config.yaml
head_dim: 64
norm: "layernorm"
norm_place: "post"
final_lr_fraction: 0.02
Each number is 128 + 24 x the weight over the matrix's rms, rounded and kept within 0 to 255. Layers, rows and columns count from 0. Numbers have three digits each.

# layer 5 MLP down (transposed), 1280x256, rms 0.0282, rows 1026-1132, columns 0-63
144114129148138134127121115123113182101130136152141123115086104125126113115110155062148088167166152138106123119110135133120114167129119104129107149153127134120134141156092129156140117164137085
164118112096143115108122139131127115122090138116125147104144150136143143115129114148114144117081105135134126131143098136142129123153146164130071111094114132128137152120167106107113140147081121
133098086116144153132160126149139134182147145084158122136132156141155114104116089170119142109172110168155164096146116120130126104049194097073151156107156151147167048120120148137122134134133126
114117124108170121120132150147114111146111172111071197136101064098139163088166148163111124066135119136095128086114112117116112143176134119099086127150124113079126135100145094141146110084125116
111143114143134098118123076138158114095096068103132108147160081108114152125132155152115129121128142130111150155152150175091090139129095110118124148105133125130104113100125123158167158117096081
150124155185136132151115126095104130126117147087135143117140133103151121062149103141138125036152182164096135152140156174112126121116165136137106123103152164101122129109132086119125074123138112
159185132091130138137096126146169140096100179115110136124139141138062145116174093124098140145122099106124129145113135132110170147166153112092134128157110110097143093175104118133125118121163093
154116107148106087161096146119082155137102142122173130118087124142101113081135112100131139167144162086160119128115091133180130154149132137043101147108179128111134161137092080136126126144109146
163118106111135131139111101150120122115128183134098135116163153104124103114128089129158143139096137144087148141089100104119103123127101081110162146107140150131117106106135135152140119098139138
095131118135113109099144167100158125129152116118131089138080097140146102157167118185141104126140146120134133151145137153157223097140122139124172130098149103090133151125140104114137128138125137
098105096090151139136154140141140138106146087112143121173143125119090111150123122131142169162128102144177091122113138162138146113090169134124092160132181154139164099085113130136073136153143110
108145107114114136140136099097147125129136085065124119136129139140139123193068077085144140141104112166144136120161128152074103153165055121122135095182160123131141113103165111154115168094105092
080121115149117116135104147184116098109162131106098124132136096118104117162135127166152153143143120168141157117145094101129091125099117132179107146142105152127046135140115144107118137122120124
103097107102155143171107190164138131150162100115140135096095117109111135126140130141069125132144153112096109099157146123160155102127116179170149168149156125078137112136140127176101134134145148
135128118118121105095122108169135138129114112127182176152129156136130129143140140112131157160093196098101117137123147136151113098129107187096116146167131091199126140163113109102145131159107116
139088135124166126071135123133106139121163117153067110108148147092129106127191063132135124133110143125182091111116115069101104119160099102110109128137137122133127081137181147135126134117093086
103124162151182112095153123109124156128114098141119153121105122134084170093113161096138120128159134134121105132124105155172105151132111126139124097143111107159125114109119179084130127125122098
158126147117100119119144131065110117150132140135125117156136125140098088099128166108155089107121135107149157112092083139146096157114100157142144090111101140130140104172102126165141148115097141
114158140154155141152119108122184125101140152118101141135080137133107149165106148137104127136114088122131110129123071136096143106151115137158174144151119182153175183143075136120109089162119157
112099114122149149102151104167149118100134089101131121179113171153120139120089122157137113108130101148105173155134103157130144155108128076116135088111123128144132127069128136129156145132136138
107130148143100167135107081112116115124137130136093140175142133143134145143178146159140120129170147175127107111112118116089159115106110135098121103134119142118129114117125165134171106103138101
133106151121093145084143134131127101121128175125172121143138143155134143163099117120108136106107159189103183156112148102089158123139089181112116135137168155168127138092154142117107145151135161
139139127152156136162142154136126142140062071135130137104114143093111125132102111129151131108115125127133109146158122161138153111139119110145159120099159136126137159103096172153172169083136119
136119101117143101109138125093074122154146138133126123135124113112142132142109137099152134146158145121092120108123148139128134100109184152103108186141185105158150132114141148127131180103121132
126146110115114145139127137117125147152136135139109147122145114139178156092127094125132140130132141135119076151134138133140152139088121214117077102122128132119121150102120139162155133123150162
155151101180097114153086167151158106092166122115115160152115145116129130109067061167122141100114096127163150097150097105115185116185110128127140152088122125096138131172110115125103127097136163
137129099140142089144163104129167146132161106074100107136121138114139115140139175155170132109120118141163129151119166138183113153136122088123105140131127138114086153125133144121083154136129123
107158153171156172145114071128148100137143148110113106132151161114156121108124110161127118108148139111120130144138097119177125141155170108135180126121120117143147156120119103092127132136149145
093111111076121141137106134122137115131115129180147073136063121129153128128137185141153135125147134125146135099091103120169122172111101124125113167121129129151124091137145143104108142124146125
107114107138103155115104133154164137128118118079115110099176123124181111136091111145142114136094091105145128119146102143106127105139125124152153111131127135133149175164161128138178110054184144
157141122147128116162135145175184123157097123118114108096153132125136138083108125085156137105145116174149180127110098168154104180121135105134143110112092155151105127131176147158071164152145091
139138121101133123134131180138109116127114136099121120130147127138101140113113097116102135133103157146167082101139118130140138159115135145156145113120124141109125143139097134126133136111117075
174145098102147101161131140093125114068155100111144143108113170126119110108156128129105109137143117095141135102121078152159148125144130168121150120122181128119139144202128142116150119142129170
150144146120095143109126114117141136123115108086175121148159133135122165120127154111098118117145161153142118096087182118127083110132082140097120136132092147120120115154172132142119153127106129
140147131121143140144158104146133126140145129134133111128143122171118109151118122093061131154148146114117102131140110131138127101121141085121089166146119095133157102143087134119147105108135142
116144139145161134153094145112154143164102137133129128117115140130143158169131131099065129084120149106079119131169108128152137137153130142165134134167130074110145161093111151146193160088126144
093162140162137099110142097113132120128131154122083143079139164158153123141123118119116155153157093136129128145144092103114107174124121161165161139080124093170146132082092106138128179133186157
134163171127153119162153113176134140146165107167163116131125114123140148133120135116138156111090125095117107149166101143093133135137121159093111138167115110128125128164095104118115135134113102
100154118127099142128136134133070118082144122128141108148150139133105101154115193185086175138105125139126128138115098165124101161117125117130129126181156108136101146128072153169104176141135101
142089132141144119102118114131134152127115155115118133134117109117169069139130085194069134088155129131106097119101151137165152141159177125122088136077114142112127124166119172147104103132128137
083127119090136136151152172128165090137099136143123139128172095094126074115128114139114104168102138130160160176102110143118142154134101189102144150136111116161095122145142165117151135126113148
136127110143073103124097135165120137142139167094139140111132136152116074124101154161128126081135164150119126124117072052122130123081145132126124154095135178142085144113108101138134148153071184
152101129134132120139173130086100147106184125113093157160160143157137171112130183178092124129136131142096130130088116160143148075095130156186084148118123176075110153113145140106119136163143172
147147107167105154128133126120182127128132131122145103125116103114122151121080150128137117162089142147133158161093107129094122140169091134073107116117144107125102128073124091140160141118145122
117158152139136137092098099128148174174169160156123111132092148109132137141084108156120104112124100134159177155143137114151116204116124131119151130077114104104145145137137105113140151135156167
150153143162113136116138109076139138105089122107100074099117139149055106111107116110147147124127117106089148147130127123154094120169140093124111131107109142136100100135128106114103173145124140
139098102165161109103130095154128130125081131129129109119168168100107140189146137107132177123124107164138094105172119076158097171150131137139190137093071155141131133104138104093159088137126128
147111107087136130116105111141129102109119155045137116102187104136134121164168105123110081105139099158118134134130136166115125098172131187156149102177139129168121175150098121149147100104120157
156172135128092122154104101134170132143109109146144130082147055145162113093153130108178148102117146191148100162137109131138110125145134139184145151126161097122111166111093128117103132158124141
086146122100143094175113158131168137127114125099139122088173136109092117136167124115130116129125180157087142149142103114151128162148163126116161140095132124165128134129141125107133124123087063
159104131087142095138121132102149116148129148126148121118097117141129147122116111106152096143133187126083168125148105104095106154119135107147145093121122133115168099130144144168130128140130147
079119172107168106122123127109113158159126084146151117122135113121114125122140085180113071079171098140160138115135111082105167113105133118131087119111136089130146139174142141140202167162174122
164136074106145121151087132154127141148125095095110075186146121087150124134090101120084136161134148118154152100126151151160146126171168117120168118118089152132162136115149081099119128150128111
150138129138110115113141146125136125150172147120129105131118111087170134163120119129133105109141083182123138137129143138089120136123140136152162139133114099125136193109117103117039124137123146
089128129123149146072135145128117139092132147080147163143106150118107120118121102121139111138148127133149075118097110114122149132107121164125122138112120153121141101115131128129082121147166087
126168094204138138117133101100112127146187141170142100086182115122124146137077082148140127126135126142172079140160128148110096154152136123115120118172165130156122105103183188103184108151160133
132138128094141136175159122123187138172125161081122168112142141117163125155114110115123111165127169127104110105120096164115123157137101148148131117104165155163085137109154092143168129133109152
091114115150114103139153157130100154184123175091121144174115115115126101116104144088100092124187140138120161157107156116129144214111166114111131118101148112100125132137107152112173107087122104
103140097116160121107139118123119131128120127149125124088118120123153159140119132096138119145153154084160126111142171153160173118105115143148135162106129101119094125146082125098133169127135139
148123145141153125149120130140114162126135210133100124110135200150150134144132125174160122154141112107139131118109141152138128121122132157109182136154124095132097109104143153109164095158153119
110106147131100137167120128131139158137157149133104142112113168084126100089115156096115163109100122116116101167185172127150167171128118087157092163148136150109154112113134134103074127058120170
140158131117151143128150141160112106162129144113155131116104143114195175140147116064146095088137115121126136114173159083151109083119106131120116125104106109095160143126134139116134142108132099
141140173142136146127104150149118169169107100167138076140110163107153112094153114168148113099113150132125124139155171143159126132154129126138118112149113125145158126199138076087126101109159080
148115122159098161149107146129100102155113114104075101134128154128114183136151135078161125147174160127145091111151132143095127100111145139161161111146121111119132134097124144119152097118134109
185088130098097119107140126130145140118195097122109114142160121122112139144129112120143121100107133104101093126132130140161109106125132140118137137142138105082122128100086131140128141158143141
131130100139125172149125140125153161123097108088134153141137120151081176143149121154094121107103133092125141102132127079147110174130129145158072123150138121132146128123105123117141140139141149
129127150125135098155162119125134115105113098086105185134155137108136113121123149118104130107110124104198154150136088130126104102160118150153120136148158145143166136165136158111129153105128109
124137148171091124158178090161137096132117097097151137079151110126111173162088119158098118143118116154095131155146115144125143117144139115147112140111129126183132145104099137124142139131156122
132096128147175075065150122165096141134137122093143124144095082108121109174151128150159117119132138140110123098120131096153095080162093118109139112199138189122131142148109115083124146160179142
176152116130116141104127138137124124153106165112144151099072129139135119129134119164124147121161135110129171116104123166095146125130117121102084136162137081124119123144109154128160110116121137
161141137135117177119136136112138124102156149134159102162097128092136127141142117088114103130102104126096127135126177129110187090089123104166139131110135084090153156132126097112117134159146151
164100125166077153134129171139075088159115137134149116127108129102166128144082121105145133187142123121105119140135109069103118082102109092145134152131072130106152158178116118131140131165121145
126114121165133143099125154132144109113123172129116156127113106144148068155107143075154123124128164095143149169141132143131157087099099145125118105155146139131160143108133123134169127117112144
134131133122115160120123133130102158113140182151112117122094106108096095117106131123133125120161127121131151135126102127083103108142124143111096146143106135118123114165107104117134149143122154
126108107117173153176133106129158130116138127173102132123127153105148106113092134114143186146149112162118131137107090130156112096118102124159154113136127171108117119105134153082083134149099148
165124116104123176150097099136138147171111134139132180150108119144170144129133104077118128117187132133155121129124112146142128166151166081131116148137130115132118101127069160141156164153151125
110105137108102110089111089137127118119133164111115153095142128116096140164115045120127116118109150080109130098101108086105133117116150084182094132129136130123172146162124159087188089092126139
134119132116130125129121104110107122151134135113162129143157132120147121150125136113178165133105097129088118148145080100112159158144144099168100118094190107101146133159169125124127098115089134
137128165137100148130154094130080110123106143148119103160116110160118158103119130139119129137150098148140130143141083148123149118098156177126162119114105128141151113108118122149158172075169145
108106170150105103177141216096137152136103124167088140109139110152122133147110157136162131122176097117132122101140130136106108087127121121101093096074074132108115159115123142145126138132160099
148133150159133129132123123109148119110112105128117159130134131147067130134140129119147163112128141112144138121150128125162138123155127139107099127134128107132147139139117120118123139115116124
157088084137095090080136143140118136148121151148085119135172109086103134127123102143157110131126117091155142140147119174158100160115089116108100110141127125149119128125183142103110086148117118
156169146079112166100137134104145086130108122113140160107153115132156091099153135157128118115111161089103092156126141138126094111110122191135117124158175125097112107182102117142160119125098097
129112172130110146113137116111161108164146102170141146192122099120140080154118115163123151106133086093071105091100129121165120160097136111142130103160132152120139110153112094135142128085141115
114132135116108133187129094137130104111109145195128107123125109116113091130125182117118120104163112141129138104126084115131132108108147098129119146128108120117110038156150119137132131103118165
158081105129101104141109156061142142108118118138130155109133120127143161122063114131105075152143114095156170102130161079086121185092133143141137121109134120143138118120150121084148159113155113
116111076177183131120076166124096141155136099121137111142129129068096140151124144092116118125154159146157133120109137101132113185108118153103138113107158090135136087108158172106152131103113194
141087185133118153077131133080129118090140121105113126116150149158084107175182119116134120130131135164137136158140149152118112102133134133128111099138076094115113077119164163147143122114143131
123133103105140111139116113117112096114097102165100119119121131081089129187119141121106145078119123160140153171141160146116111103107099150119169130138171128173080162142106133162187158062098110
130113161157124149129105179128100105110087117110131145166136096129102153142154158102100138149140113119142131149146120153118138122114129156063137164092137171110115123131122087121100119160139155
141132163123138135121168157164120137156136141113122146131124168134095132126132130101141136160131121143161123125174119124125119114099112139125133147139144094131125123109132125133113129129137143
108127113144100110086125120119174113155114137109168130162104145162091108143153113140089100105084118126150135090126108174105099129170146167126110119128134125075131098098129153135100123138159124
171129095104089109115116126111067124143124116124105134121175137103126113150137115150102139120103146098117099126106125142160111165144114076146144098112154127127141102118161163154165144106131125
096095121093105116131144123135130133171127174180141133140104085089171125131134157197108135103132098166109150115138116149102145133097140117140157192124115149112100137143105118095138105131142142
110155152157129099144134130123140137163121137118092129107103087141158164121069124136127091155115113134171080098079140103078100123133132097135109150142138130117148117198123139086135097118109097
150121102128076153139108141088117153100178137096143102154108117143146134107121127138127170126101134115147128087130153079101132157124178092127122111131167171144149129146198103149146106158163115
116121146124116148103127143139137121121110158166145101112097130127073126166147119097151128124102130110132102086127133105143162112114107104112134160120144138118108179127106126162104130118128079
116140129137173122116148093130109150165136134053113122135144190167148129109136135158116121113152186160125127134091091218136101122112120158133106145137167127149138105120170084124097148065136096
137133158136164112144148137145145151140121120144129138113089107150147143114127147131112103161112148141139123119098144105111119138124132125135121153138128140115191142115143110126137120120139142
175140100124086103110137149111147137128132114116105160121135084170144126115108138142135158126167111117137125123114135090107117142145136151093103131116146110112160040130102117080070105134146134
116143141147140166095128117104140124152140114115121091101138120132130107147083111151112081104142125173156103156099141130148112156147153150167128109147141155079128175128218162115135162165086140
130105121149109161172143115156150164159135139164134106161120130127097163165136102181105133151139122143129151115138090111088129141124140116119114124121101118153131144140145126131099152134153132
148118085116144146121123145126107133183141099123170146132139121132155115129125163117106106122150144136158074118109113140126119175177123106123116114162117135164152106187074074137079123143115130
150092142080108099170104108147123143121139078125094122172152155141129119136135117131125155137105112140129157113120099121131111149134117096139095157153125152133096113123117158136104128139129125
167163145137141088109134137146157148148148117129100129132161139153103134160087091135184133127145131149156110161120115140091128107133131117140113156121090108149100177131133170129117160147116123
149082122098140092161103135150135133117137135107124140114095134102126138109152107152097155113124120069155110125140144128139098121141152135130167162116151127121136143135064119148143153136096073
144110113134060091113121115094126147145117077143095147141116153118110142118117130127148092177144124116136095126077161123111153111114105104129154097105136121135154119105098073134128142100103142
# layer 5 MLP up, 1280x256, rms 0.0752, rows 1027-1133, columns 0-63
108132124133074116135137135170107108128138114113137122104115139096163106147089133106121159135103146074113160140125117168120137164152093137153090150130186164129135138139108089095119140124118123
106125113144117141097155143107159142127100151122125092127100120165128125083127150132123172078113081133161133102094169139115103134120126123159150105132205133113083085114227151121151085163130155
109152095121123142152114106071137169079122147151104158118077119164136110110089110143109124102146102134119144120129143154101158152125161136073119145140101137121118143106138129120176122133138121
122152124157129111130176141118086123180149126153118158153106187105112152126121104117140156126131106084124139151126128116168104103154139175143122138147135095117110142132122076120117127130096137
099095160129127136148094114089104145141125129148120193137098162146127128137123088092060149099120148153196154138116128063080113121136102109124146146108095135168132073196152104131165110131132160
121132143159123094108117115107109158125104108141124140095178141136111089074152126138146119125142149105139124131158143135116108146136135139155124129110115132132120129134125129160106122125151111
062107096147135138187162157115123093120111112086162127153140150135181108108120117135100120127109151119147123171100123133129144158118125105124158168109139118168137152165110124153104098136156133
150165138091124168128120134145127166133120152118106159138154148139104090124121180066141096140133128140156109088111169131096150125123122161171102100139122127115117125182128143146140138113136099
154119103161116145138117138126136138139142124103149133123153141113116131150123102163132147130123140094133165178084166101143132118129140172174135118080060126143115159120119131127116092149139190
142113104077088121098211158124143153127053133160190120164099131152107127141145175135159150147103132145184130122092105162143154124109178108128126160121127137139165138131159129144145104113163154
083111119085144094142164100143136122139136143121123146138153069118156128127112107146136129116127154169098125146142110095125115164133144121153121115128150097138172111127123104170134121117109120
092137167106103141115098149141125127199079117129156107136141162120120135120111143123094136138144164112119133131127181115140160128141126083093126135101142131167123179127130104109105130152167126
112092125129155120107109102143093136121116109121130154114122189104166145090162178098077139107124104094163132107087117109169131141110132135131162113161138136158153122092148134129135113124106174
139155154126134090136122133140154167142146089116130070133138150118149077116089161086133121123136146154148128139143194133161134100116127094105155118123109110115120114140136091141153148137141144
095150087132110098118147145126137097182104174135151126137120163131166174113054108142129105113113140105109123120126114164107111105110105155093123137143126105143117130144132137161118151066105088
089104123168134121088123106135127112190130150124164134173150164121165164142164110122144177108124123119121094100109088100140135214123110076109051136161118148156108139139112122117076109124135128
158115117126145158139111129110141176164124116133153138126147128149099164138110116136148120126180139113141153127118114140104146146089148072137115132132118128131149129130130124111111112148098148
120141087108091129093123142154134128090098125143127136144104132151105127120130103101114127133163159116137136141140168138114137123144118132161085112142115121095127115127053136078158117137151093
127108094104120126070121103158109120135113116105140150115130122172135127096156128076091123099127167136146129118100174111137173056119143120116106112162128126101119151100123139128109123127152133
116176120113176097105153152099133090136104113139174114163129160183156135145152145119133151109072133167158152159125143163130137190137135161103140141121131162136141076159063155107092142154148123
132098108132117110137148085122127098122129162145113104162127086136089143151142135097135125093160163126164124168137171146136128099144111102108083101146102107165118175130130127112141086136081135
097104131103077116095128115183107113118153115153110141122126144139139142139153062133132105116127107119163137118104129115133105133165130136131125131158134152187141096155132149110159121115112093
108114134142145175084102105127107065135105104134099172143107136156123135135108136115110130143136106150151069109137134115117099101151128121178148135161133134138119147083142153142103130128104218
135145117148082153126130129098132148170126133137136144112100124125171129152101142127133138145119118153098170128121111119149089123109118137116120109117121121119099139110088095156109136136115084
106077149109153185138115137137127131128116104112123122140138135118102155155115153109076122118118167117095171089116139123138112121145121121135129090095172082173095133112109159063156137121121184
146153092134162119132127088141166098137098156117155143163078125122128121129124123149126140136082131098118187155126094108116112149157129085124109099135181147118109080100168135144183140133129137
139119111121147162127123148115161084168128133157146120147136142167130144085098115168111132160156109128120136109128123145143161157128106134115130097158163132114109128080133108058133120157070153
130148158128131174132122125113144137095117136175156172127079128097099156133118159113139132114136116142118074158138132114082131061153129149096139100170079087109151161089129121127087108164140148
132131119158132119134150076097109115127104123119106098164152116128120154160094151100151163122124118104082133137111125169149115111134123049102200097115116129163125125115099156134150107127089175
111140091144137154119101162157133138143104128088164104078196103118137169127130170108139129135121165143145167107119134160078143133087138080115127131134130155109121143151137135154123116109129134
132112159142111171154171121109124124155112124135154138116140134101163126111101118172141113099130117139096129110098096128133121110152139153138119158155099117141116127127137089116111155132131128
157140074128137129118157104124126097122126135144111119153121131153135113095178131119023106119115133127150142123118129157157134125094135092149124067117110124119152137120084146090118075123141066
149155109139140117116153126138127107123091178129120114149122127118153126135086115113136178117137167146086134120126179142108095115095102139093090142143125157169115153139143098089085150127111129
155107131096140147145125132110142150107076118156148119142112147143177108160140150116148132141103136104081109100134129148168128116144157091150157131129130131138133118116105160121146097086142117
177108110157130123115133172122165147114137124119115094143141125119168126155139129112114134095172169148072094135109119099161102119166145098155163137117150134129144123135096155100077121104103100
124111147163155120137164135107093122172106134095148120118124148131096135132081103119146178153133132120140080138143161121151146108123118157147141146105104118182130137119109144128122118146098149
112156144177129145109136119134090128125122105090106124121099105117114132149105131091139126129175132122107137133164106129131084139154176130161133119119121106104136186100130143114126142120165173
099122121147123129139137123134133164161136118137142106152126127120129164170133181117169108120140101176100137123111173045137138119067132162165158109133123120116156136136132082119102125097140138
066106099118143119118115100076140147110146110101137094090103078145172125121114165140130145165139126160168107105140121126166160170110114133178170164123083116124090127141123143146111146104103141
119129145116142193136121106183098127119157148142174116150117177098108124118140093087144120132173076113139143124123153144160115140139109112115138116123114128119133123128156126161181148090156090
131126115116135092142120135142154107136154140133132142144138154065120151138152180104113102097115132108147079142137095172112136087159121112107119129138118128106125090124133141140117110129148171
141112135139099136099146144144137152128136129121136131156123126142170140139123128094123134163091155133140128155113163107120125086136178121089133108112108146094088138112139162149157139119131130
149135097165082107104158081113129121163079144113142155138104127133138127112156121136166127076111132145134137118181140110113134153117135107148136129094074134151112106103099097153106132099112135
136123107107160123117124056122131136148128092124120118157135132141161114099134104093152118120118119106144141092121128156110138154110149150094179086158111152134106122130139134128131160140137182
120114133173152106107109116148132148125119132095108114140093098112164091131133158117144154152129171123129118141114139148158142126140151097152086142108142111106136137134090165095139110121152122
149144108119138132150125170135131125151115147125093129173177134125126171115143173139093099121104127136127112142124117144142119072098078101108110090125117087157135074141145156143146126117161128
090083088147101165152134113128137136069098116106097147152110170154156153163138086159061134094137169134162162133148118138121133099109120129114131115132094103224138169108110099126126119093170142
138115150082137149124099122128134133142141135130159170122132124097099141149136104156081101109115117108165150142123129163132204107106100093181140129137103174081041057136136109116172108144144164
128111116126133096173126121159203138145117135121184069116109117138216148114117135110115118120127139129191120130131116086121144128131141160158114140138113127128179126110134109098122126089114118
138131167097142108109158146127153090168126162138109137099156148098097120152118133142152098099069156091162120142172120131099122119112115091157134069119181103156117110111168129154121151129146151
165129120109087104114149125136133113106094128168136110123115147125158106116115151074125133130090131092118134151106127076120159137085104130114170097138195127137172181122127129121118115128105156
160121141131138128136134110116134147124107160107106127139097125168086130126118070114128141101131113100116199135152172124092106106166081150138137105144186101166077069136135131111176095161154152
124141135081077128131149152146139110145109123153133116135170133149119123099084071186159103113165145141129159160121137140132157112144117124126154136122141130153120135108113123079152142136142078
121103108154114118111159105112112165129118146100115124192119183080126168169121093095107136134152173132123098111135121133103129115119105125128133119118173126106154133130154089122132083140127119
167117096110141085129144109130151136156100110175144130127135122116102147149124156136124130113074134122146145124156156148121090134126111143141154121128099120161129138188121131102195118125137123
154104133176120121132144156160103114173112133109138110131124149132147101109153130119153085140132131120109174100163133117086183226097111087131137112098094111139150165123118129113104149137103154
119111175162091143158101120090083125074082130112110129175130116139112176103119113146137161100109128169087183102126120172123123091142112166123164125134155117146163159144102161170135084128112080
120118103123099134134130147144119127142129088069115150102136134102131083094122161107141148146143123140166145113117114105126119139104106131123134144150136106138150079160138118096139112114112092
113136137160118127156141117178100117135107102121175139134150155137092111093119103118126171095114115139114112107139107142135149119119157121107124133139112099056117116102084153141139132108106168
123131114103162126122106137083167151146099086116112129135138170129133117129130171094115145104170129113123096135148094122147160091142144100133093101193138142092080129104145138138126127124109113
102113133137099113088137147127052123094172140147113114149121149103119116153094092107163135120143157118131160145125137161179072182136154097168134134120155126141143097153100117115077148136104141
107130129118109151109168140105129094141143092101157146181164106105137160131156110104092143151089137148086158146156145142103126099113105160160126137105179110120138150118129092127166126124109130
150077154143109080115131135136108136088140131152138101126088172131155128125151150167116123158158092159163128148101113118092104139193145076136128173153107126152120128168119147181146142132107137
124089153139118092131115144129165146115150157068146140136126117147091118098127130143097135110135181122122129126125147146136147082122110069158133160149108145091136117078122134121123190101123131
122121104121118137137130123156132163122097126113097117124113134120153167150164099100103114107119099129102157138152116142196144169141128120097121125175096150151094154147130130114118115082153148
116152151101137140091128118135170140115126110123120135140105107123158120183093152127082102117103142124111091120140104129126097101106109140187149105093122127097117112129123155148101111083118107
119118133169132140071114148085131130126107115114140096128133116158181138125144126057122138126096130148145143144115184107170133179126131067091105092141126118132122146109087124133121121140096108
173111124078107080120161126154149115093097101171113063122110086161158162121088134135140168119149159169118109129140106116124147164118100133116126144129110137105111121120173100142147096062143111
130126133127098155137147136140115101128116133135131144123137127139099138165142141128109132115122142136086098106089149090124113111144137117208170144140142139122108137128123129120118121111121151
148108135132134142119125105149107159110174124128110134092110101126126114122117122102135176124155131145104129144146130129168129066143102145097143115149123133133134133106122121103172116151127112
168162147142136115122121082148113145155134098176136120140121144138135141126130134094140167120159125167117117086132086160124131120132095121130150147153111113143144145162126190108066151109114152
134122185115124123140086173134131112138105154146125120184158122165095116101133113123100173110155107136179116120159140126138117146139121102077133100135132082138155127133126121164173150143148166
117154121137138119157114122142076104116128105154166139150178153151137156136119129136138107127136139121128131145152151148081125123121106085140107118109146181116106084144113115122122114147122112
145112151128147137131116145135123147158101120138147124113115159161084138076145101143133113082099132125146119150092103141134124080088070123137068089157103117109131108127125145132096134128102103
155169126106131140100159145108113134103177131112118113134143154092168114136102124116137128155120143107124121149114152157068124145138154095135166141132197107101119146118136131128155117158085075
147117140059124164122147127133139144109084153207136137120111096125156118180134155130129107109128121077130101086132124111149150102143128132131148139096161132085131119160145168154138119108109133
140094120106124145086099132112102117140132129165180135159141122119119100166128045099115122129100123074109138132147136154141187144127147118108112121148179120142104145074113153097124140107130153
116108118164110065153111139107111113114106107142147121147121141166101094123115143184165126112146139104109150107112163129116129088178113117147161141093108102108072129136150147134163138097124145
101148178156117121131117095084133147148115130137121148143117151110158140148111141062139104146134124139141156127148174157138156127135122122156100110099115115129150127099119161128139110108113128
155097150137101112127113163144108113091149147110134122142153114123116107155117129083147127158155136156143116121100129142076132088110110088165110126147144101141132110110123114106120146119134127
129184123129111136144124101142150116156117099127153125148137148125128146098136146125136146139091111120102120169121089091111088118068152119143163089136123121139144103171128154130125155127127098
136138121138146128138147142138099131112143118142130133061139138135148127119096165101151165133156113127145111114137164121153110111133125124123112116125132106111129107123160156118157128103141116
142127159140172110157131123117156087117161097135113148103154137147131105124137145105099132153107113107161114130060157104131138109164142157098150123103091179175112152124172093139134176126137138
116150117108149138125164159146148105111124144151186117111138133137140122125141105165089125100149129122143107154066064128170080140132171148152112127141091142133118157174125108134141137145146162
129099109134135131138091156108105143139099118149149153131147158117137147145107115155133100115130112152141125170115126036154155097120149167144109141114093124101108111104144092124123151147107148
110161087128180116147116145105123103141099116151137127101134132130147102093103139085110161154196180169126096121156127093109138162086125147138113120111148108122165153136174136123126091139122135
138120147136120127120143138119201071137129186146130132147134138114147134093170103132118116108125115170109150112140122117083093165052150110124140090096181127076105170112133116177136149098113058
130104118093131131129139089178149163150088147136138156124159109138167131117123182099132140138111143118102118116158145139100110081144144130179104121145098117133088131093076132178109135130124180
121107127131079149089133099132140136091096119109095100129145132093123128115126141123135081109105167182158172144093123131133138123131118122121077130131147163112115152140144109148138137152110170
127126129141132108078120147108153103112186115131121134140117141127136142103130141105131132137062110122114124135123110131135112170142134121122115105111127120153103147063074137126131139150146104
130139131139083152145128106119093135126091150120124144083141117107136117099139114148131127105138098119090151148121154152099149129112141081140137157178105104123124151109141121128118156128175162
136137147129159116132125112099153135112122143125131098149111164108137112112176147124109128127139143119137069145095121112131146099155130125100108080127153129109194136081101105135124151091153129
112107177125102181122160140128156098119152191197150124128083146129155078058141151094093080115133096139079146147094113096148142137072109136155149188089146132069106116100129132094113121126169104
127128169114126131116150101156177125136096159117110086139131097132193094149141141134129150134146110098197133120122111119105107089118120101115157109167120080164174176142137128164140111117070114
113155143157128165112159120106136163140115111135105100105115156156123151112111092158101175103073100139107138158105128097188137127103150140144062114136157117150106102128121119139132134157151142
116138139150102089140136123152123125164136134159117124118115104158149097113112145153108110116148159110157120126141083110122119092171127164116168098131102124193122133105150113122138118141146121
135185148117128137052130141116141113114130136168119119152113110107131092126118101121146107154117114164089135128122136138131103144154128088109143065122131132139139118154108116130141131118123113
158149116153092126090095122133101146127121147135123098111131129155149106142083128095143141131157123158144097151144131096117143110110152094144178092108120102155101115178115137114104108147122124
165118122123128125128123175115140139128109102106168115117157144134098133136097132150127157135115123151128095150115116119080128091167110126124107148126148150102144142108136158101146179086114132
113133074070131102087097132092156121136130131117188135050125167164164127144133120147121126146098134108110114112113113124127101119105112120134121084114121134116118117186184122136152151136103099
117106097088149121143106111139123153091146067127132104123164164156089136157155168118159120140084147136135131140150114177094138108100189121140099112141093117133114111117154119115147117100168153
087119108192136122115103092141161123141124161147110167114106121143158164123112137148155135125149098152109158115131130098166094093095133138145119095145154168108186106170108124176111096143120148
155099085072109138146116127208125128138124147120128151129173147121135143092152072143106166126118149128097149166088134132160141145131114140108061131122155123156115135107163107130091125147151110
165130154144166107126143125121137090104145138123107099095180164114129138191154100118119107117105127135154166165160126141140145121098132149093108119093115124100114123119114163091081109127162159
106081139117109113145137103134142133126131110120146112133101129150169134112119152094129142123138101138110120109114185115122116151109116166159112134145091109120134112120142109147125142175133165
150129151115117127120101125110092085145143096126153128125105151134126131157096184143111121103113145139129163147166098129130169122124118145124155177131153141143144132111117106092131097147158145
093174158122134194135153108171135109126122090129125121123112143136100126144114121148158133126160119157119131127100118103176131133125136179130103122104131137134111149152126146111125169105102128